Each number is 128 + 32 x the weight over its row's rms, rounded and kept within 0 to 255. Layers, rows and columns count from 0. The size above them is the row's rms in percent of the matrix's.

# layer 7 MLP down, 768x3072, rms 0.0647, rows 669-695, columns 512-767
size [ 99 100  99  99  98 100  97  98  99 100  96  98 100  97 100 102  99  97 101  98  97 100 102 102  99 100 100]
[[122 119 191 154 146 143  94 148 166 123  43 133  44 130  98 125  85 130 147 125 103 109 147 183 104 175 131 181 161 148 141  99  86  91 176  89 117 120 131 184 108 107  24  75 115 102 123 106  91  92 186  85 152 168 134 143 169 188 147 164  76 118 156 128 201 102 105 124 148 103  96 193 108 101 125 163 140 128 157 145 146 147 170 127  97 134 191 120 144 131 136 123 208 188  77 190 145 184 189 111 142 100 106 181 139 138  97 156 129 100  91 186 173 142 151 112 143 110 132 166  75 126 129 139 117 111 147 188 154 141  98 136 127 100 169 119  49 153 202 130  87 160 165 107 165 133 162 108  75 137 187 137 148 195 139 129  79 170 148 106 129 113 141 185 131 144 167  97 169 149 124 180 161 147 121 127 118  85 163 169  43 171 166 146 116  96 179 149  74 125 233 146 124  83 167  75 104 178 111 167  61 138 115 138 131 106 147 151 142  99 118 121 141  87 142 120 119 115 132 153 127 131 110 149 143  92 117 188 163 185 121 104 135 165 110 168 160 139 127  55 188 113 127 105  45 133 129 152 144 107  95 114 136 182 116 133]
 [152  86 147 189 165 124 129 139 103  78 118  97  37 109 118  79  93 138 139 160 141 113  99 118  85 126 147 118 164 158  97 129  97 110 114 141 198 157 101 145  55 117  71 132 202  93 123 181 207 111  78 135 111 145  47 118 128 136 106  93 101 128 140 123 109 127 117  97 164 179 165 100 129 147 154 137 130 109 128  87 115 160 133  73 126 111  66  83  83 159 106 129  84  53 103  85 120  83 140 126  82  69 165  79 111 131  99 152 139 151 163 121 124 160  85 133 139 167 166 218 145 102 114 152 191 195 183 107 131  96 115 154 117 136 168 106 126 202  92 129 128 134  73 141  56 113 190 101  45 164 144 107 107 159 130 151 127 157  89 210  53 126 150 154 141 146 115 170 159  86 180  97  54 155  66  79  43 169 119 101  79  97 104 142 142 110 221 149 145 157  73 143 106 118 148 114 120 107 102 144 135 118 105 169 193  98 159 109 133 205  96 106  36  89 109 178 134 183 160 148 138 128 123 112  94 100 148 174 122 156 112 154 124 136 153 129  95  98 106  98 140 119  92 150 123 174 125  97 149  76 110 120 169  98 197  72]
 [149 159 103  83 129 160 163 150 116 114  77  87 130 133 140 132 116 216 120  98 116 124  85 155 132  47 144  39 141 111 119  90  97 127 101 125 130 166  84  71 175 177 108 121  91 112 131 149 147 119  89 160  88 139 138  83 134  96 169 137 126 141 169 121 120  84 189 112  81 131 165  92 108 118 130 163  57 148 137 154 120 159 130 104 144 130 179 114 128 143  81 125 135  91 167 166 109  32 152 119 108 148 123  92 108  65 139 110 106 100 130 150 125 122 156 138 146 131 158 126 109 126 149 105 130  86  71 114  40 122  88 123  87  63 106  89 169 160 139 112 182 159 119 144 106 186 119 197 130 120 122 138 166 191 126 125 175  87 136 123 170 139 142 160 129 141 108 137 164 137 160 161 138 106 108 142 178 107 144 174 168 142 120 112 134 147 132 124 147 127 159 121 138 106 143 140 111  99 127 176  83 145 135  95 123 119 144  27 118 155  99 129  71 115 135 164 137 131 116  85 128 130 112 133 156 191  92 177 108 191 117 105 124 147 151 136 152 152 167  98 115 177 125 159 111 117 159 179  96  72 184 148 144  79  89 117]
 [110 108 126 151 114 140 156 124  42 110 119 181 153 131 121 119 135 127 116 134 112  94 108  77  82 158  88 111 137 126 164 145 120 145 127  98 156  81 141 132 127 181  84 110 138 124 110 141 166 184  85 130  68 119 140 147  95 150  74 110 139 124 106 117 187 118 150 124 141 131 133 140 127 117 169 121 176 109 133  94 130 149 135  86  95 172  97  65  94 163  64 107 150 159 102 213 171 112 177 122 156 161  76 114 110 159  99  98 162 165 133 113 161 139 184  95 153 151 113 168 122 108  64 189  90  55 140 101 142  63 176 151 149  98 130 116 134 115 154 123  96 129  77  95  98 106 150 154 128 104 127 143 142  83 164  89 114 115 152 149 180 131 137 111 130  74 186  96 114  34  84  87 188  86 136 101 164  99 180 145 146 131 132 102 100 128 128 148 171 171 110 130  94 116 151 132 164 128 143  91 113  72  93 132 152 136 163  96 130 128 138 143 167 119 142 149 110 161 132 116 114 187 113  87 178 102 114 113  82 183 156 163 108 187 150 133 140 189 191 110 166 167 140 124 187 139  85 117 148 133 151  52 127 140 151 149]
 [114 115  97 180 156  71  73  95  92 105  49  96 139 166 132 147 129 122 187 156  57 116  96  98  73  59  70 153  80 110 121 132 134 221  67 145 133 129 141 112  80 118 186 187 165  88 109  89 130 105 107 109 159 135 128  86 107 131 182 107 127  73  84  95 122 147 125  86  95 106 116 134  54 191 166 138 152 153 132 125 162 179 126 174 119  64 161 145  62 142 122 137 138 161  83 139 168  98 145 127 152 139 147 113 148 122 148 118  97  97 142 151 128 113 145 109  77 172  62 112 119 157 151 118 166 159 165  85 116 151  91  90  88 196 114 106 144 134 144  99 166 156 124 134 129 180 175 162 112 145 118 144  75 143  87 158 160 162 123 166 107 135 132  92 101 144  97 118 124 126  67  97 190 191 144  95 158 133 133  91 147 114 127 218 112  94  94 160 105 197 126 114 101 184  76 159 181 133 107 142 159 110 149 140  85 142 200 153  84 200 134 190 137 121 127 158 154 147 171 162  79  95 130 117 158 117 120  86 132 157 134 122 109 139 105 118 120  79 171  88  57 114  91  85 165 127 128  93 134 186 144 157  88 156 127  95]
 [ 56 123  39  88 103 150  96  98 128 174 129 120 124  80  97 116 140  93 181  58 172 159  75  98  79 109 145 109  89 116 118 154 121 106 154 191 145 113 155 155 136 152 110 126 127 148 155  78 104 138 134 168 175  87 219 154 115 109 134 179 157 181 167 116 112 126 166 111 130 110  95 177  61 133 103 217 118 106 191 139 127 135  46 133 150  89 101 108 109 100  62 183  55 160 133 122 135 157 142  87  71 177 140 119  95 125 133  82 149 129 136 126 111  71  97  94 125 100  86 135 101 109 110 183 100 136 186 142 117 154 122 128 108 139 178 135  84  71 149  81 111 102 153 123 108 131 161  76 139 131  97 162 192 113 192 102 153 125  64 154 134  95 114 113 220 138 124 100 122 142 117 158 189 107 118 105 172 166 123  95 112 122  80  81 150 155  99 187 117 203 152 178 158 162 106 127 156 117 112  94 145  76 164 139 139 107 179 157 161 107 139 158 139 154 136 170 121 192 156 140 144 141 137  90 110 130 154 142 137 146 103  81 123 121  47 173 221 139 100 113  69 110 140 101 161  90 181 208 110  86 148 142 139 119 167 116]
 [131 152 144 103 106  65 150 139  82  78 122  58 164 147 156 151  95 183 155  74 105 137 101 109 150 167 107 108 147 131 155 105  53 126 128  88 132 138 139  87  92  98 169 105 160 140  93  98 118 167 146  64 125 145 154 192 115 142  75 101 108 100  76 119  76 136 132 160  96 164 133 141  78 178 131 154 125 187  73 111 129 132 100 136 132  78  94 140 170 100  70 104 108 126  94 142  91 146 120  98 137  71 127 141 124  94 127 148 149 178 119 141 163  87  67 131 112 105 120 174 126 118 167  74 180 199 131  97 164 141 142 116 138 113  24 130 163  97 219 122 108  97 149  94  77 149 149 142 169  94 127 135 116 169 153 140 107  66 151 160 118 180 129 176 155 173  88 148  98 118 134 144 157 102 137  95 105 142 107 186 186 114 151 173 108 192 169 130  88 113 115 146 146 141 110 112 116 186 117  88 120 135 137 126 114 101 136 146 150 153 141 129 173 134 172 131 127  89 155 103 130 126 144 186 119 189 149  88  74 144  76 105 123 123 100 170 121 136 219 139 128 117 114 138 153  65 167 117 102 125 181 102 158  99 107 125]
 [107  73 169 124 136  91  90 165 174 139  67 121 101 171 119 181  87 101 139 140  91 118 127  98 151 164 149 152  79  88 130  99  92 135  84 136 198 156 143  90 131 170 189 174 104 105 114 153 136  90 111  83 122  37 142 134 106 130  80 118 135 110 134 154  98 143 104  89 130 171 171 100  84 128  73 127  86 104 106 156  60  54 106 126 118 108 128 192 106 146 152 145 107  84 149 225 109  90 125  91 162 142 160 133 113 102 201 109 149 101 122 106 187 119  58 169 190 183  79  90 154 127 126 156 146  79  91  93  91 127 166 111  93 114 126  96 102 106 121  99 121 149 113 153 137  95 176 171 113  61 126  77  95 119 134 166 142 142 137 102 120 127 122 135 102 143 159 144 174 100 145 175 161 165 137 147 161 167 111 165 159 119 129 109 148 146 135 167 151 106 152 188 123  75 195 144  82 105 132 166 182 166 173 169 104  91 134 146 155 146 105 162 153 174 149  87 115 147  80 114 104  68 102 152 200 152  57 137 156 117  88 130  83  87 120 137 145  91 178 100 122 135  87 136 120 164 134 157  82 123  89  90 133 141  69 165]
 [151 203 186 130 130 116 167  71 137 137 119 143 155 131 169 103 155 152 140 127  44 137  90 148 100 140 130 184 165  99 108 101 116 144 123 111 176 139 138  99 103 170 102 120 160  80 154 135 164 164 124  82 140 144  81 171 152  85 150 118 168 129  84 141 166 130  65 113 203 151 136 137 121  92 150 159 126 177 168 115 136 177 153 117 141 140 164  94 207 114  63 134 132  81 158 117 136  96  86 144 156 126  90  97  47 126  80 146 118  87 153  93  69  60 127 102 194 128 152 111 128 126 118 144 103 130 102  99 100 128  80  79 110 110  98 160 149 155  92 215 106  93 159 146 105 133  89 193 116 164 116 126 145 140 128 144  93  98 142 108 123 174 171 107 129 146  74 165 125 114 118 192  97  91 111 142 129 133 133  92 169 101 153 103 157 141 157 104 153 138  56  58 157 126 139 151 159 122 150  55 198 171 107 113 141 116 114 140 170 148 147 152 171 121  93 113 172 163 119 124 165 189 117  81 106 152  89  82 163  91 102 108 134 157 136 145  87 183 126 128  74  95 121 153 126  79 123 123 152 126  78 176 125 105 114 136]
 [127 133  76 182 143 122 122  77 140 112 158 154  70 117 132 125 119 171  84 116 133 120 122 149 142 142 158 131 116 100 161 146  94 163 167 143 151  99  80  75 136  69 157 124 154 131 166 168 134 107 137  79 167 137 117 101 120 150 122 166 109 122 140  93  74 104 127 198  92 113 152  85 136 208 120  90 172 136  99 163 171 120 132  97 129 134 125 146 161 162  95 128 120  83 106 108  93 124  55 134 148 128 164 116 125 129 109 116  74 178 124  88 185 168 171 212  96 130 102  45 126  94 203  93 149 139  85  83 132 101 169 141 151 107 133  97 123  89 173 184 161 149 145 136 127 111 148 114 124 153  95 143 166 102 184 145 134  57  69 140 117 133 120 179 149 138 177 100 154 107 179 116 142 110  40 132 121  95 133 142 128 132 117  53  99 120 120 153 154 127 131 124 146 183 116 155 125  94  56  72 127 132 130 121 113 146 139  84 147  90 124 150 114  58 154 179 171 113 181 157  63 133 101 117  56 126 128 150 108  88  88 163 104 129 151 116 121 124 127 159 117 124 134 109 131 103 160 115  84 131  84 112 161 131 144  92]
 [193 205 172 137  91  80 132 136 162 149 104 135 159 107 206 119 175 144 120 116 128 151 106 141 114 155  97 119 172 111 137 133 111 183 173 111 134 119 120 139 111 154  64 108 151 112  99  74 147 124 106  98 143 138  52 177 144 144 119 136 150 145  78 130 169 167 157 131 128 134 116 141 164 180  84 117 173 163 155 199  92  81 100 129 122 152 108 128  91 165  96 124 127 143 162 151 139 170 131 147 119 139 169  39 130 148 174 141  87  80 197 114 147 110 145 149 170 139 110 185 170 140 142 148 138 171 116 101 100 142 113  88  82 123 106 103  98  20  93  93  72 150 128 152 167 148 148 124 121  82 151 151 104 120 187 140 143 124 136 136 126 152 147 135 136 198 142  91 158  89 124 134 136  68  97  90  71 143  97  90 113 135 194 143 138 112  97  92 110 138 108 117 151 129 155 143 138 149 143 134 119 120 142 165 101 115  81 113  44 115  99 167  75 165  31 102 117 158  94 143  87 169 157 128 136  70 174  95 181  95 131 125 148  97 109 166 116 116  91 136 153 169 177 146  87 123 153  81 215 179 146  91 130 164  82 124]
 [147 118  81 103 118 148 151 132 139  78 100 123 173 131  42 111 116 147 158 113 147  22 121  74  92 207  69 181  90  96 114 105 109  79  77 119 149 139 118 113 124 111 101  87 129 119 117 172  91 110 134  98 152 153 124 114 133 139 150 155 127  76 133 149  97 106 106 111 150 115 122  90 182 155 131 151 149 116  99 176 129 174 106 144 128 129  95 156 122 119 142 119  84 138 163 146 127  84 144  96 152  63  92 119 104  81  97 114 166 121  73 139 117  76 133 149  93 105 129 154 141 220 137 103 152 152 164 160 125 129 133 192  87 120 153 113  89 139 135  95 102 101 205 124  93  60 148 137 118  99 141 140 143 142 134  67 166 121 133 137 131  99  51 102 119  87 130 108 142 133 114 178 128 140 181 130 166 108 168 122  84 149  89 143 148 123 125 115 153  96  73 106 140 101  55 173  95 112  96  58 153  81 136 123 170  88  82 148 127 132 112 140 113 177 171  71 119 160 134 172  95 106 103 100 110 150 131 102 117 101 223 131 117  78 147 136 157 160  88 115 107 149 135 150 126 129  83  81  61 113 109 126 112 152 136  78]
 [129 132 117 121 191 209 165 123 178 175 157 120 162 145 174 177 183 150 105 129 140 154 114  70 109 144 153 150 129 108 121  84 158 151 103  99 136 132 175  58  83 176 145 144 132  88  74 131 137 130 151 100 154 120 146 131  81 111 128 104 106 117 132 134 144 145  85 169  61 107 127  78 124 122 155 115 101  61 125 107  83 130 177 181 131 157 157 132  86 159 122 169 123 125 102 133 172 124  91 150  68 134 119 110 123 127 105  71  92 111  78 148 126 193 110 132 123 157  69 143 138 145 168 114 164  87  82 115 145 106 172 159 102 129 162 145 128  87 147 127  97 176 160  78  96 113 161 122 120  90 186  88 109 119 105 154 133  89 143 124 128 110  78  71 132 139 112 112  98 143 105 109 178 156 118 127 119 136 155 144 165  87 178 116 123  86 147 113  97 105  89 136 106 106  63 113 146  73 179 157 102 203 110 134 101 123  95 100 152 157 103 123 151 115 180 127  48 176 163 128 110 152  61 143 143 129 151  57  79 145 158 154 118 151 148 133 119  71 146 168 196 117 102 110 123  81 127 149 144 196  98 141  88  78 142  95]
 [ 91 173  99 119  94 148  81 177 114 122 174 138 161  71  96 153  90 161 157 110 162 166 164 126  29  79  86 165 142 133  93 132  93 144 122 133 109 129 140 108 126 144 108 144 161 120 114 114 143 186 167  85 141 145 164 135 121 160 103 100 103 118 156  83  90 124 123  50  95  88 123 179 157 133 144 167 167 148 159 191  93 129  93 147 186 102 112 125 125 109 175 136 150 114  96 161  85 115 157 162 116 193 101 170 124 110  98  75 128 144 133 139 165 131 141 122 105  72  89  83 138 131 130 131 126 112  59  79 169 179 104 190 124 158 136 113 114 120 124 131 134 136  90 110 133 119  42 140 174 158 174 199 164 139 139 171 142 133 145 125   0 139 151 168 160 118  95 148 128 134 211  99 138 164  49 154 123  42 164 142 130 170 132 136 136 101 108 113 115 174 191 142  81 114 155 106  97 109  88 134 106 115 136 132 107  68 137 114 108  98 139 112 142 191 139 147 143  29 141 144 135  84 161 117 108  30 116 110  93 176  64  97 140 112 144  98 162 129 141 118 128 161 150 135 119 137  94 122 157 100 145 165 194 123 191 149]
 [ 75 196 144 111 119 156 115 123 133 184 100 159 204 124 130 131 111 125 152 158  87 129 142 119 157 172 149 175 145 111 114 137 150 107 163 155  96 111 169 145 101 149 170  72  97  95  80  76 161 202 180 104 167 136 161 120 191 225 153  98 112 120 106 166 189  93  72  76  90 162 171 192 110 154 179 111  94 116 111 119 130  85 160 130 166  95 162 117 138 138 150 155 169 172 171  69 105 154 113  95 101 120 142 166 123  63 189 116 166 128 134  78 117 150  95  87 112 142 102  80 125 113 124 143 161 103 105 163 103 119 126 151  98 147  89 189 134 143 168  86  67 140 181 176 102 120 153 132 188  67 199 124 161 127 170 121 143 191 109 104 166 121 139 109  88 138 130  77 117 102  92 186 164 162 128 130 102 162 151 100 125 123 131 154 101 136 155  84 157 142 111 183  88  97 149 135  90 117 174 163 106 115 131 135 113 112 175 145  93 139 156 106 134 150 102 162  48 160 122  89  72 134 101 154 177 105 157 190  50 187 115  44 117 168 143 144  68  79 155  95 176 105 103 151 156  86 117 134 168  80 139  76 175 191 141 121]
 [143 128 202 106 152 124 153 115 135 158  89 145 142 137 132 132  86  80 129 143 107  99 118 168 141 102 101  49  80 134 178 107 172 199 113 112 135 146 123  56 137 136 146 134 172  93 131 101 132  99 149 134  96 145  68 149 105  76 216  91 102 130 139 111  70 120  75 142  94  82 135 144 166  99  86 136 123 173 127 135 104  91 157 134 115 189 141 131 140  62  80  99 120 104  92 183  99 138  68 161 150 129 130 130  95  72 125 121 135 120 118 159 148 113 152 125 187 162 167  92 134 172 159 193 126 121 104  62 102 128 135 137 112 123 119 101 122 119 176 119  83 165 100 128 167 112 170 111 160 155  77 111 149 154 164 144 105  78  98 163 131 166  88 135 141  83 158 143 157 116  96 110 111  85  87 110 103  81 149 148 147 133 145 102  88 131 114 178  96 106  84 134  96 155  78 133 161 109 151  94 111 150 177 163  79 176  97 123 178  96 123 152 113 132 147 139 118  91  98 155 132 119 117 164 112 128 155 118 156 129 139  98 108 176 102 124 108 115 108 144 143  45  85 116 142 152 127 119 135  96 127 120 119 119 152 146]
 [ 98  69 119 134  91 173  90 136 148 120 143 104  75 149 116 153 132 134 160  88 186 103  58 103 190 103 156 139 107 133 150 162 133 100 171  85 173  92 171 141 145  82 168 103 106 111 160 136  91 162 166 135 118 100 150 115 102 104 145 106  91  83  98 124 123 105 129 118 135  98 107 105  24 135 139 190 123  77  95 148  69  92 103 160 126 122  90 135  59 101 143 109  99  96 157  70 117 120  33  67 154 145 178 159 197 116 123 152 142 153 139 110 136 179 166 139 127  85 104 122 181 123 107 123 104 142  92  85  84  91 112 126 166 133  65 104 126 129 123 117  76 117 125 148 141 170  77 132 150 146  67 128 196 158 112 108 141 135 111  79 143  97 161 116 114 145 178 138  84  74 100 174 109 141 169 121 138 125  96 124 142  82 139 122 110 140 205 161 129 142 114 176  68 128 134 128  94 187  69  84 133  62  98 113 134  82 111  82  70  46 160 129  78 136 123  96 140 144  81 143 124 166 133 150 151 175  53 138 121 122  68  79 100 158 123 169  67 125 152 115 153  99 161 101 127 120 144 130  22 130 125 144 159  86  91 129]
 [ 89 150 133 117 141  43 176 108 131  73 148 103 132 129 128 177  96 107 144 100 139 117 105 152 110 107 124 147  56 152 138 119 213 131 129 160 150 128 118  83 128  62  26 153 143 173 174  65 142 106 133 194 100 145 200  87 142 137  85 122 141 115 169 172  61 142 109  93 155 124 146 167 168 154 108  77 164  90 125 123 154 161 138 145 124 116  65 105 138 106 103 124  80 145 132 144 117 105 119  97 156  96 148 156 119 100 131 181  89  96 114 123 195 139  99 121 143 137 108 201 112 161 123 128  94 141 144 155 125 117 191 120 107 142 102  70 168  93  95 122 150 138 110 122 104 154 100 167 123 116 116  97 148  86 118 128 171 124 117  91  75  85 101 148 195 123 129 117  39 158 194 139 150 100 133 154 150 126 145 124 129 135 109 109  91  70 177 146 126 146  94 156 144 131  92  65  97 131 154 204 115 109  84  94 148 118 162 141 151  76 124 144 203  63 151 186 136 104  88  94  77  91 141 136 128 136 109 123 140 137 164 115 122 120 109 123 168  98 132 111 144 101 115  83 156  72 104  87 144 170 137 134 126 149 155 137]
 [ 99 151  96 110  90  77 136 161 129 123 177 160 131 140 176 131 115 183 148 126 157 173 172 128  95 140 142 141 114 133 203 148 178 151  86 168 109 125 127  97 134 141 147 115 105  68 101 115 147 109 110 111 126 114 154 117 135 143 142 167 150 153 106 125 115 114 103 100 141 117 146 131  95  90 116  98  94 104 150 186 137 139 141 134 110 157  77 131 161 115 106 135 176 121 118 143  91  75 117 128 123 112  95  87 128 189 105  81 138 165 160  76 153  59  79 125 148 156 219 113 125  92 166  62 136 128  36  56  74 114 183 116 145  96 127 141 182 117  84 122 114 136 113 173 138 181 149 166 134  89 106 161 203 153 119 121 132 126 130 196 142 121 136 133 120 152 104 118 153 123 112 131 136  78 125 106 151 135 159 156 123 115 113 103 129 177 134 123  83 100 155 155 156 157 170 168 159 184  91 170 126 135 175 108 132 169 153 113 138 122  99 109 130 107  81 159 130 108 155 136 170 105 137 135 109 124 104 130 154 142  94  90 127  63 138 117 106 137 169 115 184 127 173 128 184 156 114  81 120 140 172 114 106 111 188 127]
 [129  94 121 166 120 133 127 118 142 198 204 108 116 145 157 126 141 148 149 169 130  96 129  91 112 138 182 146 100 161 181 139 139  73 122  94 191 120 192 163 101 116 173 170 137 148  95 121  87 159 123 167 184 109 125 138 148 152 130 143  59 117 178 143 129 140 155  95 116 147  74 204 134 101 114 181 150 144 147 131 138 142  82 108 106 206 177 121 124 136 168 100 102 117 137 174 115  58 142  89 102 100 127 144  64 170 137 151  87 148 111  98 142 121 149 151 171 211 128 189 154 154 104 133 149 133 121 138 118 151 153  96 164 181  94 148  42  91 187 156 109 150 136 184  79 164 187 102 146 145 101 128 101 142 131 122 123 113  88  92 154 118 161 147 104 136 123 123 159 131 163 169 152  77 178 131 173 116  96 129  89 143 142 158 131 104 148 140 147 170 132 117 135 107 134 164 124  95 179 146 163  91 160 203 113 185 155  89 169  95 113  76 205 134 127 143 129 129  91 144 140  81 152 141 164 130 108 124 157 130 125 123  94 156 156 159 158 164 117  94 118 131 143 141 125  77 143 136 158 129 148  78 126 101 152 142]
 [139 199 122 112 123 109  93 118 178 148 104  83 115  76 128 145 136 111  57 112 132 177  72 123 136 120 138 161 193 171  79 113  70 160 118 127 184 125 119 177 178 145 145 168 156 102  83  77 142 132 133 120 174 138 132 168 154 153 197 126 103  91  84  82 125  44 119 195 116 118 138 114  74 100 149 136  76  82  96 140 134 159 103 113  79 179 110 123 137 161 157 110 109 193 108  96 140 135 130 132 166 127 112  72 133  82 184 140  97 124  96 121  89 158 110 115 158 120  89 148  83 185 137 146 158 123 156  79  89 127 147 147  72 128 132 169  94 142 172  98  99 128 165 127  98  82  89 160 130 114 127 151 158 199 164  76 117 202 163 130 172  51 130 154 109 121 137  70 151 122  80 101 156 105 156 103 141 115 130 184 165  93  79 142 155 118 156  92 126 159 125 152 134 170 146 102 133 164 124 115 146  85  75 147 103 124 180 122 125 106 196 111 104  93  79  95 144  94  86 107  91 156  66 109 171 112 130 109 137  76 113 128 170 112 162 133 159 137 147 122 120 129 104  68  71 135  96 132 144 129 156 159 129 126 126  85]
 [187 120 111 119 137 152 148 151 161 189 156 143 129 116  89 208 144 120  61 139 116 101 115  80 146 140  97 112 139  92 108 129 114 131 103 193  46 140 141 110 170 120 114 116  69 127 104 124 111  92 154 127 126 144 168 136 148 117 116 131 146 131 136 112  69 136 150 143 141  96 150 101 127  70 129 140  73 119 104 117 129  98 170 152 101  96 110  92 121 210  95 113 185 128  61 116 136 136 132 167 160 149 137 128 154 123 188 114 104 180  99 141 157 104  77 166  83 103 150 158 120  93 177 152 136 133 182 150  82 175 163 148 138 166 123  83 150 110 154  98 149  70 189 133 134 140 175 113 133 117 103 115 177  99 168  95 120 159 134 147 106 165  94 122 102 175 115 153 115 123  86  88 121 115 164 130 139 111 164 177 157  82 126 116 106  87 140 156 118 130 106  82 100 160 111 146 141  71 140 137 218 102  96  59  97 111  88 109 155 142 132 183 201  78 110 172 186  95  66 124 158 134 144  80 164 215 138 125 109 143 117 111 181 162 172 116 161 101  75 176 141 116 139 168  80 115 105 126 113 116  80 137 136  67 100  95]
 [176 143  76  99 176 103 108  96 126 115 133 161  97  88 136 156 102 138 170 132  68 113 149 158 128  80 218 127 169 160  97  95 102 144 134  97 102 145 104 142 202  49 154 112 145 125 125 174 130 127 132 125 114 194 155 175 128 130 127 144 175 122 127 152  66 148  80 157 179 104 148 134 155  76 180  69 109 139 127 162 112 131  82 134 203  72 136 125 160 134 154 134 183 164 167  92  95  97 128 114 104 145 124 132  87 108 134 113  89 194  88  81  94 131 151 151 153 134 137 183  59 173  83 171 133  97 154 151 101  88 124 146 164 138 176 167 147  96 114  55  71 135 189 144 110 117 105  82 111 132 132 151  95 139 116 141  79 150 132 102 227 172  67 101 130 106 137 159 140 124 184 163 146 114 125 128 117 139 100 125 126  92 127  88  75 146  85  88 104 136 119 174  88 138 131 115 139 170 127 165 142  94 162 166 107  92 110 132 173 147 102 141 135 147 151  82 154 113 136 138 169 141 180 104 118 116 112 118 183 116 132 186 155 178 129 162 115 184 128  61 181 165 180 142  84 101 104 162  88 120 167 169 123  91 121 107]
 [ 65  49 114 136  89 209 171 192 177 122 137 170 112 144  58 167 102 139 136 119 177 104  98 107 114 156 127 136  79 188 147 143 137  98  95  89 145 125 112 174  93 138 114 204 120 143  84  90 116  61 155 161 159 144 109 161  84 129 144 158 139 113 126 136 139 111 137 142 118 105 139 119 149 137 118 142 137 104 122  90 136 129 145 125 111 111 151 121  91 133 138 195 145 142 147 132 101 184  93 155 141  96 103 129 121 164 196 130 102 117 107 163 157 165 110 125 122 152 125  67 113 118 123 163 146 110 114 112 106 103 154 116  99 175 111 103 125 163 125 130  84 107 138 115 161 141 169 103  86 123  73  96  88 143 127  78 161 108 155 164 126 120 175 164 127 180  65 144 148 127 136 151 100  59 193 127 190 128  96 173 138 106  81 174  79 180 185  76 122 214  77 181 103 131 136 121 190 201 107 115 137 114 133 152  90 129  99 121 139 200 157 164  95  85 110  94 107 182 138 101 146 157 121 128 167  95 151 163 116 168 193 162 190 176 118 139 128 116  89  93 110 100 101 194 109 129 136  98  94 108 159 148 123 129 135 169]
 [154 105  95 184 155  72 114  83 164 180 105 149 160  97 223 118 109  99 179 133 136  65  88 204 184  96 112 135  75 144 155 155 113 118  88 155 123 160 134 132  89  89 140 183  87 204  96  82 155 200 107  98 112 151 108 117 130 136 108 118 125 103 211 111 122 169 122 125 159 131  79 100 150 109 106 213 155 113 131 197 115 109  97 109 114 130 166 125  68 160 166 101 146  95 177 173  93 218 118 119 157  69 129 139 154 111 147 149  96 128 120  83 103 154 140  87 132 136  81 154 185 112  90 115  87 177 183 127 173 101  62 106 155  56 152 149 166  76 139  74 144 186 153  81  99 171 108  94 111 104 103 149 100 117 127  84 157 199  89 120 107  80 183 132  66 123 122 167 155 144  88 178 131 134 128  74 102 102  73 113 123  94 134 148 150 151 194 141 151 100  94 168 129 119 166 154 113  68 136 152  80 127 156 219 133  84 108 154 114 110 147 130 136 174 172 147 147 121 156 115 133  95 113 127 142 125 114 161 102 155 126 163  97 105 122 154 150 140 100 176 113  97 177 131 132 181 106 111 155 157 136 140 125 109 146 108]
 [162 119  82 146 180 147 145 107  89 120 153  58 131 145 215  84 177 153 143 107 157 125 106 121  88 131 147 205 125 156 148 113 121  93 161 115 121 134  82 136 146 141 139  66 164 130 132 136 138 188 112 131 140 141 135 168 157 164 154 190 162  86 144  89 179 138 104 134 133 162 110 124 140 191  93 109 153 138  89 155 144 164 168 102  99 105 107 179  97 145 107 132 175 160  85 212 107 183  67 109 114 126 161  84 183 173  98 167 106 112 110 106 151 103 134 192 144  93 122 166 165  76 147 118 145 132 152 111 128  88 108 117 138 116 129  91 128  87 187 114  90  92 152 147 111 143 132 222 125 146 144  83 141  62 100 141  95 135  84  87  48  82 129 138  98  96 100  77 168 104 126 186 107  93 153  62 146 152 153 144 103 191  61 159 170  89 158 128 178 137 115 118 160 177 121 156 144  81 170 114  99 191 107 111 114 160 132  99 107 105 125 130 143 118  81 155 111 102 136 141 166 148 118 121 139  97 126 180 140 133 141 114 212 164 145 144 109 156 128 124 123 113 156 149 128 139 106 129 110  66 169 155 158 106 126 106]
 [137 159 169 144  87 130 126 181 157 138  91 114 146  88 127 156 111 134 144  50 110 157 107 131 144  53  94 175 156 125 137 126  52 175 147 101 130 162 126  89  86 133 147 166 140 137 155 108 136 134  89 118 133  88  82 131 171  95 156 151 130 120  93 116 113 124  77 133 135 161 129 116 155  77 202  97 141 140 156  75 156 103 129 145 113 133 104 161 169 122 119 157 154 134  77  48  98  83 141  81 155 114 139 146 135 136  65 163  57 117 105  84 103 158 142 115  63 117 104 126 126 130 138 110 114 142 145 121  63 143  98 134 115  37  90 174 113 139 100  89  99 171 147 180 177  91 141 151 117 147 187 163  80 184 141  76 107 166 113 193 169 139 188  87  68 145 133 145 160 169  80 139 142 179 121 150 111 115 144 181 137 139 132  94  92 117 101 144 204 151 103 159  82 103 119 113 125 143 142 145 132  89 188  97  76 176 113 128 110  94 134 151 124  79 106 187 120 115 187 149  89  91 113 186 152 128 175 153 126 125  80 127 179 122 140 171 126 188 127 122 132 121  93 121  96 168 125 142  64 145 150 148 144 143 124 167]]